Weights of a small GPT-style language model, trained from scratch on English Wikipedia: width 448.
Each number is 128 + 24 x the weight over its row's rms, rounded and kept within 0 to 255. Layers, rows and columns count from 0. Numbers have three digits each. The size before them is the row's rms in percent of the matrix's.

# layer 5 MLP down (transposed), 1792x448, rms 0.138, rows 1346-1365, columns 0-111
103:162155108135162140107128095136138125109116153091103163187139124105142120100120135145154127118096101148104124102090130137084142128141098184138120113106110123123160116102139109102099124156126128122149112117115126162121086138117122130112111126115113168138089123108134095089103070150098185149122174123154132090124092156131119137187147132119
111:124160088140120130128122116162111115137144134084144120166120129131133103140098152115096145121147152103138159081148125102129210081109153188147159114118153124113123072110102114108131107143119142118119102165107079156134115096129117108137079102102118133087099134071168116105145119115103108102193107149104145190101100110114121167143127103161
100:148161090144122100121166132148156136158163123102110120090091129127128137132126113095102155110136138101116157168154129087115117104128133130119111099099141125098082147102133138153118146139079076169130108113099148103145118114142123112151131127135144129105107072135168117155143131107158128095135142133167118120136181144137163134151074127155
096:109138133096105108103094146143153155133109114128119074115116177102142105165158148099170129122150134148150105133118113129142107158100119137134151143115106156134145128150143133129161174132120126142139099091166085145171137151093136125101111099137089118178103119159159102123141106092147120073133126156136137121115141130142098139133136084122
101:089132119160125136123156133116109162129139108130104106116091105104129108111112111126136125141120119149097133137123107077118118115107151111125112161139139116104110181150165082152176183119130108126174075121141110159147137135111080137127123096134121166167106155118123116113134187118108126107114124127155103142105086118144098158153141105052
101:099146133137134116151185088129130111085183129144116142152105131122131140097124104104151087151162094143142135078151152128133154138096132118117108094156126139125137130112104130110173093109122131129136143120100144142129172180119112112085143122104140150126154112112148138130131055167134138109158137098103102156132097144130109115123130143114
095:130125110120116125131103137128127131102127102134119109136161104144100107151123107127114163128110086168122108135139081096134115133179148143173140154140110144120086128077129093141170079133120091099094098156123135136113137159151125154109139145136131098121102108168124178106150140113105115176151142113140103095091111086174155091138141119062
097:152136147143125131090107119146152129101118165133132158146139087156131094135160109163134161141151161127153126152135132150128146137126107153144146123141098126103200111127139101100122137160126122177159151115135145126147124121085110116124149094192151139150111125125067143118125137160130157134124151156140159118149108127156126104080113094113
107:141092126140163146153126149079141131139130121135144166117152123123121171158149080145142152147138111113098165108098193096135121168120148178158147140131130174176124089102105137135069121134132144121175124124130120099145111141091128134161119133145099117124132124077126140145153113162124129110123144129133071143140116086098071098140137109117
098:125109152126114124118125165134149097170153098167123128136119138158123161142160157110142181153142144056140128123085120125128157116111155149143106121125175130140123120159136138133129116156139127142109165155103123138164150127120114117136075145109125127136154134134122136147137102088093122166102117130135116115149134129127111119130093114179
105:136121138108110155119156160154084147160134116135143125122154122088120153097132072104090176133116121160142116143181094154128096092130121108132131163128087128131126121134140096133144163119118114157118120156090114109127103142146167145134095182117163126157099099113150143143131138122108087109142104110183125141133126173167113108095116116139
095:138094137145113138121148144163157142088114115152146121109112166127139137180158137118118127136130105100163116128155103131095117139172136097141159174112102113152144094081102126126112149127140132092119166117143161130160188093142123182110154141128140141130106086131162155154124161146141138103070083156139141105128129109115157157107107123125
102:127121128173155140152159125116140126133135115173128120099111152105168108127154133119093116129141117166117131134169102167121123134131125082123095137131166073142185179117132132104154136147109110153123097094123135134151128159141112153109158096133136139105140138107145140160140122159153082151092133110127148136130140136141120120145144099194
096:145170111158158081137158085098134169103132155143127120107127105089134120116124117134143157153091121192161083131086158109127137150102119153151168084105106086103125141161162166095099134173147126134143112094158161139161188113141162073120124111098137108135116127109141115150129133142162144124116086156095169161168170118133152089140120109168
095:137139138158141135168119106113112121129140146173110151134139107149145103153119122103102125129121154119139090143110143111103101148133148153107156100142147100098098110105154126098141100173137119180116172115164109094124147176119166114127108162083164151111140111122124106089148171112119110120159148119165135149079136162151154137134134132112
109:081160111139145153138112096132082111054132120136053130130117151121134132104098105138111116148155146164112118116128135125110083134151143105140143133156107175149132115129122117115102117122119097145115128179130144157142167112072127101131087104154094104130152150112135166154104098078153058125129136119123116162143146088112161140124101201140
105:105070148186200134150120151176119167144086127132145143096079120121121112113155125099119115126129163143124084163141156132102167119110120129138117101130132132117129117127134146155150138163124134158128093133156143167143117147099141145163108122143119136139087136156127128157098162096161114078138133178138121093162119113091115149087112115082
101:126111168121126152118121157115107083101137122051124137093109096134137082102146135173141166168133144138149126145118135099110145145105138093122102121138124119121118108123130117149178163133098120124122145175130121120135107142123102142105201139167138155134125148176088097125098141178128108141109133122087125144097164129124090133140132135115
093:147136096112158083140121156092169173115150142134134110124132124153111118094166125139112117103177108143129105113131094152131118162145152118133144140130115158111148126119117144172105153146130090112125130114127147098123122136100097168130130181118144104132140116123091150142129106070112170138144127126130153096138151095152108167148104160142
102:118135066111106152091125135153157125086130113080099110144210094138058098115086133127121115129106149102138102085151100176146159147120107170108119154135111118134107157099132147112141096162127134145150145129139104154087136162127091087079137152122157166155118132105119158134152136133129153128135089088137128127193112064108174104102142130112
# layer 5 MLP gate, 1792x448, rms 0.145, rows 1347-1365, columns 0-111
113:132098089129172138132122137146144101129133118144131166135089100127118121121082123152122117129110125165136083120122115147104143118115096099160096153103147171124114149119172098136123149167146151122174143108138114136091154156157154097099128121169142078130127103134113156200167098106166133149110123098124144103123093160162151148129139157096
105:127168176199135135179098182110135111116144136130174123154121172095179141131123121206191138121128110128157088109119119115124124153110129137082149092132183141144158117124153089082153167142128122110131111103138127070142116145157136179139122132163132166124140192113122174084126098166148131138121101131103135119126080174094103113118154124123
099:120122157167133064141137144137089068134082109129146113158127118073105114088130129140136121111132107139104092139153128113124169133110133126123112138096139112147085143114110119126171111121122106147123124152128124147143114136137074159109133132116124103132117096120143098132130097138156112138145121145111105172129122147146122108119158090149
098:124118115108137132111137118134118124151147162112153153160118103120107127163209128126168105167129135147106160093119086122167107132136129126142126114169124124188106143106114110115104134145122116126127157151163143132140087113148106117131131168164143155127135091098145113118106132120153083110092125202125100164125150126125170121125101125150
102:127158145138097121139163127118104126105127169095171063127110135171103137131117125097142147145122097165135166150101106140135146117110113118122121132146086101101106147130144087157182162100136114120103124136125156125134187134113102153122146105119121127097139092149071142119154146147148135125093150094172088167114090144099131106098142120142
097:106137122110155100090147121155125142145120102117145183093065145152128144120088130132145113122083118124103083120116131095162137159177135122135146108093180115106134114110110116139120118137129146168161090098071112096134142118112100083113121097087097123154131156155123141148152142108133108111153118099121136143142132130152134147122183114155
098:111111121114148138159132120128130157128116137137126159125114136139157161143144106124154105135119164126149157170108094103140138177144102135164090123170114128104106131117102109132154135139105139131114102143103109129135111126118129100145120090114129104078157109179149102131150145115116156100101131145133136141105130122128160126152142113163
102:086106148126169126112109142115127133136107123089135124143108100141127151121107125130142134134125128121086127118127156109128102141122155131143151096134113131155102091134123180129115140143152147138129112135128159138190105172158129132098161141141095137105135149094105143097167136146147158143134150131113145120104121122115120134112112118134
104:124083123128158170131159124138094135110106144158130161119092145157142122116092159137126108117175130141139130113124114120120153111117128156159105141178134174107137161089134108114096112151084147131148094156127147097127143128108124133136091137139128124110162092147066120139139151146078112115124112109132139117151132090147097120138199094089
104:116110147152127090120113119080141117105127110098122111180157071103125135131173142114120140160134152137138172155145129131106160168157114156111148112150118159089106121149110104124124142094119127149148128119157139144146149097152140121113145139135120171100124098142123149131105168103126156122140141157131106172106065125124126101142052131116
092:161123122100155133094168121128084155097122161145120138117157111054141145163113113140120140110137131154157141158081127146140192110142117145135124127163131134159117134158151144113115142132134124129114164123099131165108102123126159126140117195149154142092098139166107140159123095138172075119166157067138132137114088141133115086152081111131
099:111125096111177129122151159136123178126099108076101135155119140125096130117118136132161114118129118106090111139148125104153134123146109138145125089131113115126145092127105093112148130160109129135139117151101110084101153103096134087146130075144185088132108111120151129073120151094138178135076147144166135095143107143130156152192174117161
096:125122134158154083147148117115185120093098131168081180130148130151140106179122104157088149124104159145156132125165114126125098133108117126085138100095129101127132113119119115147141122164130123115116112170093166126143137154142102162064137139146073157115135086121140129121156129130107130135137099165142149116134135116097146125142106114157
100:112115130128134143127159172088145101097162146135127170113171113120165109130187130175111080147120102129137117125133105140086132127144174153169124109103154151128122135154132096111121119157138113118116147113131108102174113138108142100115061132149153134151130140147105106109165139114132094128145132127136132146064100149138141163124158122133
099:162149141144114133119127160094075083119140148141140122142115110154133129149099126129162133149131131091130103169118106175119140056102106112151131144157139097129113118128088160155146131129136154160092125125079104113105134125148131137127148121142075110160154146140143139085108107103113135113089100129128113168130069141143111138138158122104
104:129100124113132153112129126141133090130138154089163139124086086131126145162114132154138080073134175162140119132150109114130178124134086092131074122136119119097142187144167098132165155128147128148130154135121150131152128067109149067133127117127130162101123100090151123148140140119125143143115136142116145146110122111140110125083161112119
101:111157128179118135127120162158109099106116132117192150140101154128150115181175131113140129124104106085091135138093139137092127095107154119126153149144103075099135133139138138094100107098179152131173131150137149107177090120146134130134096106097127111155100104170140125119173150086079109139155117118130137127188120092129121105150129105146
102:116120140095117111154142144116140107142120087091150081156136143133112156151117165146142164139096089108120130114141122105142120096110127128118113126139165141088154118132171160114129153089068102138123083122092143142199143143128078140145115095112100129142165144077101147109130133156164141152094145101112089109147106146143115133131153112132
098:110121109106147153108115140132187144117088136149122170164167156184147129088101132132153148132119122117108107144148153111077115133127120121117159174161127167135142129079139131130106130129091150099133116099130101105122128126077119150109097146132092092134121101091123166160137153134136093126117129131130134208128111108116125147108159107118
# layer 5 MLP up, 1792x448, rms 0.15, rows 1347-1365, columns 0-111
118:123137157141170125133149136155139156130141143099152088089097156153126148158090122122119158156136096144157127160138141132154117147157135113134112102147111142147136171142139097126133117077110169108118103162140161130121098089135118104102143104178126113088117125117089107156135140145137129117115121124164084105114129141127127099098103154096
103:158142146099139128148132161141118091132132098124149097178098133117133124107118077147091112128148128112158120160161103112111117149143157080119129112102125113117113164084128075151150096095089153150133146127107162118102137119145113107175151137143110138135188080129112200169139138149173118191146161136117094109176134083113137142157142134103
094:146166116121125119104141122145135128137113130086135133138161133119133156114144126136122133119133159117146166091135124130124148151173102149154097110147133137107114143137105119080130144096120128105150147131107113151092141137117150146127116131128170146112156135114089165126079155172151138118119136115161111110118116158115126142112128160111
100:121078170179106175149153147118141108149141099115090175130107124123162127162128142093107102121119130075151147122075139138146148140154132145123137105114137128133097098118165175127113127125162127136103121158098136086156092111130108120105159142096087085114166110146152122156142114100114139139141087125129107121156124096119134103118141117151
096:115121130079146151087113145159095120102118113134132097122111180140140160166169124152110125138112157073180168139098151132118130163126125172156117184086158160122103154092116095151104149103117141131132148117151133133147130125113090167137164148160117160109124157111104134117102145112135126128173126146157154145105184122118129094144160113169
097:154164136186142106126116122122111140096175126106105126137116120103159151141147168115180112155125138129112160092100128142124151174133137108150125169149123085157122128121126171131134123125108134160138119129118113117138124125138068116148154122137135132118124086104149107128129111110124110137147102117127156155091131164109099155103124118134
102:115149133168128083108147132098119116162118093139107119116131153123136157188105140140138143125117077155109097091105112141104159151145128116192084091146148172144083112127128124170136129122147138099110101184106136090139176126124112110094145162138133068132133110154149102109117119143150125111155159111091174141110127152148113103127173118116
101:173145143143069146137114137095144113160153149116141110132164113136072145137123087142125140124167084097130159142093124167120116103119126121126114126143147131160119158112104071100148081122131104154156094132121107129141175148122119103145103117126158121150140143138121151133121073130106141114153160111120145114104095111155102114152112114100
098:142127158112107148157164122106088126128150104112126104102146110100109110107126150160104131120149153139173122060142121168166115108133098120120163156150134182145089113141089093089095148136122133108137100114098097123094130178164117130134112094150131124098067166154166139133109132141136131150152079118119110149093155100137168128146125126106
100:129111184143103165094154143147171110133136101136126107119116125145133136163123169146131101088098111135142152156133134124136119095119097155149113143135143091120141152129135172110150061138110140087132127162095129098113163100097135118117155126146171107103104142155088123160109129124162128131116110120125147136138097120089114147173147081104
094:077115108133171162140122090117121138120164150102100136133129086132125131099134154176139139127110147140124143152152122149112145119127100131115126110135154098102147115169121153130175143140120134124122110140107141146121113104109116098117098141142110144161154130132105120086111135085122128126111164107118157107153119141163135112138130121108
097:113119163075100123085109091142130114117124130076109128118147075097162083151100115111137104126149115139183157120083140133141142139072116139174098143139111148138145120145166120128150136124142107105144179138131161111114101095118117119170154134128095188077138151135101157108114161147127153118146144109131088130084142125104067104130128173097
090:111135121108134142120137136128118134106101172130125142110139129125167103136128102092154134159150113087134163148165083140105121072139093112096133147120131147098100112138103090145123148141142150136203136134110161164130085138135092148102174156139108207139120138107132135127136143137068116165143130067143073136071135096099124122151099170119
097:131117141113096141122132154111150144101118104097171107127094173087110122132180078122136115107149107092113169097123085094149147139124143135143141133124131135150170159164108104093123118082156179121150152135079148125145147171142115137131123114119107172119173097118119097137113091155095131140114102120115098120091083110084139146092095125144
102:158149111193141126098113113117107091080121147141115106110102109126138145160105130102145181146135142093129099110104125138108135089138101096141120136149120141114092142155112152171105117122156109160120156118139123115122149108116084136134152122124098106147127128105124100115136105099120182115122140120120077159140095183143163135125166151153
103:132113126113185156096172150138122165181162151130128117159159090133126131137144113113126166117138102142141091089099139112143115115121120128116158121086156120138121124104134144115143097131089117154107134154114073131126089178122118107139136136130141111116164133134121131133135170142147117123123167146088130115172126110141108141146114146136
100:123169110135170120122165130149137107144122121142143150138111140132120112175145154139110105118168140116122153106121081130095107084155145095105204140121121086122110108098146121168166110092148157121120188097141153141138114062129166153137100119136128143146099100141100165130156146143142104130125131114148105090190134107151148122087152138108
095:106130139137069194079130093162109116140125113129124087139142134124122136115065171118152141139120126122127157142121091148102154121097169113127128115162132126130131149127159112146155123114122140173150152130108153188133129147099132118163136091148131096115153131166152163138165157111163121127133156134093117129135121146123117121108129095112
101:162120127106132101099167129133163118136111107131103159138131125137142136110150134134133116164131130101147111146127158142166113126115169113092115173138130147141108123148123149165143111116104168162125074132122140129142149131128149141136128086090089123116114163127129199168163176082125148122118154142125141092125161129135105124146084119155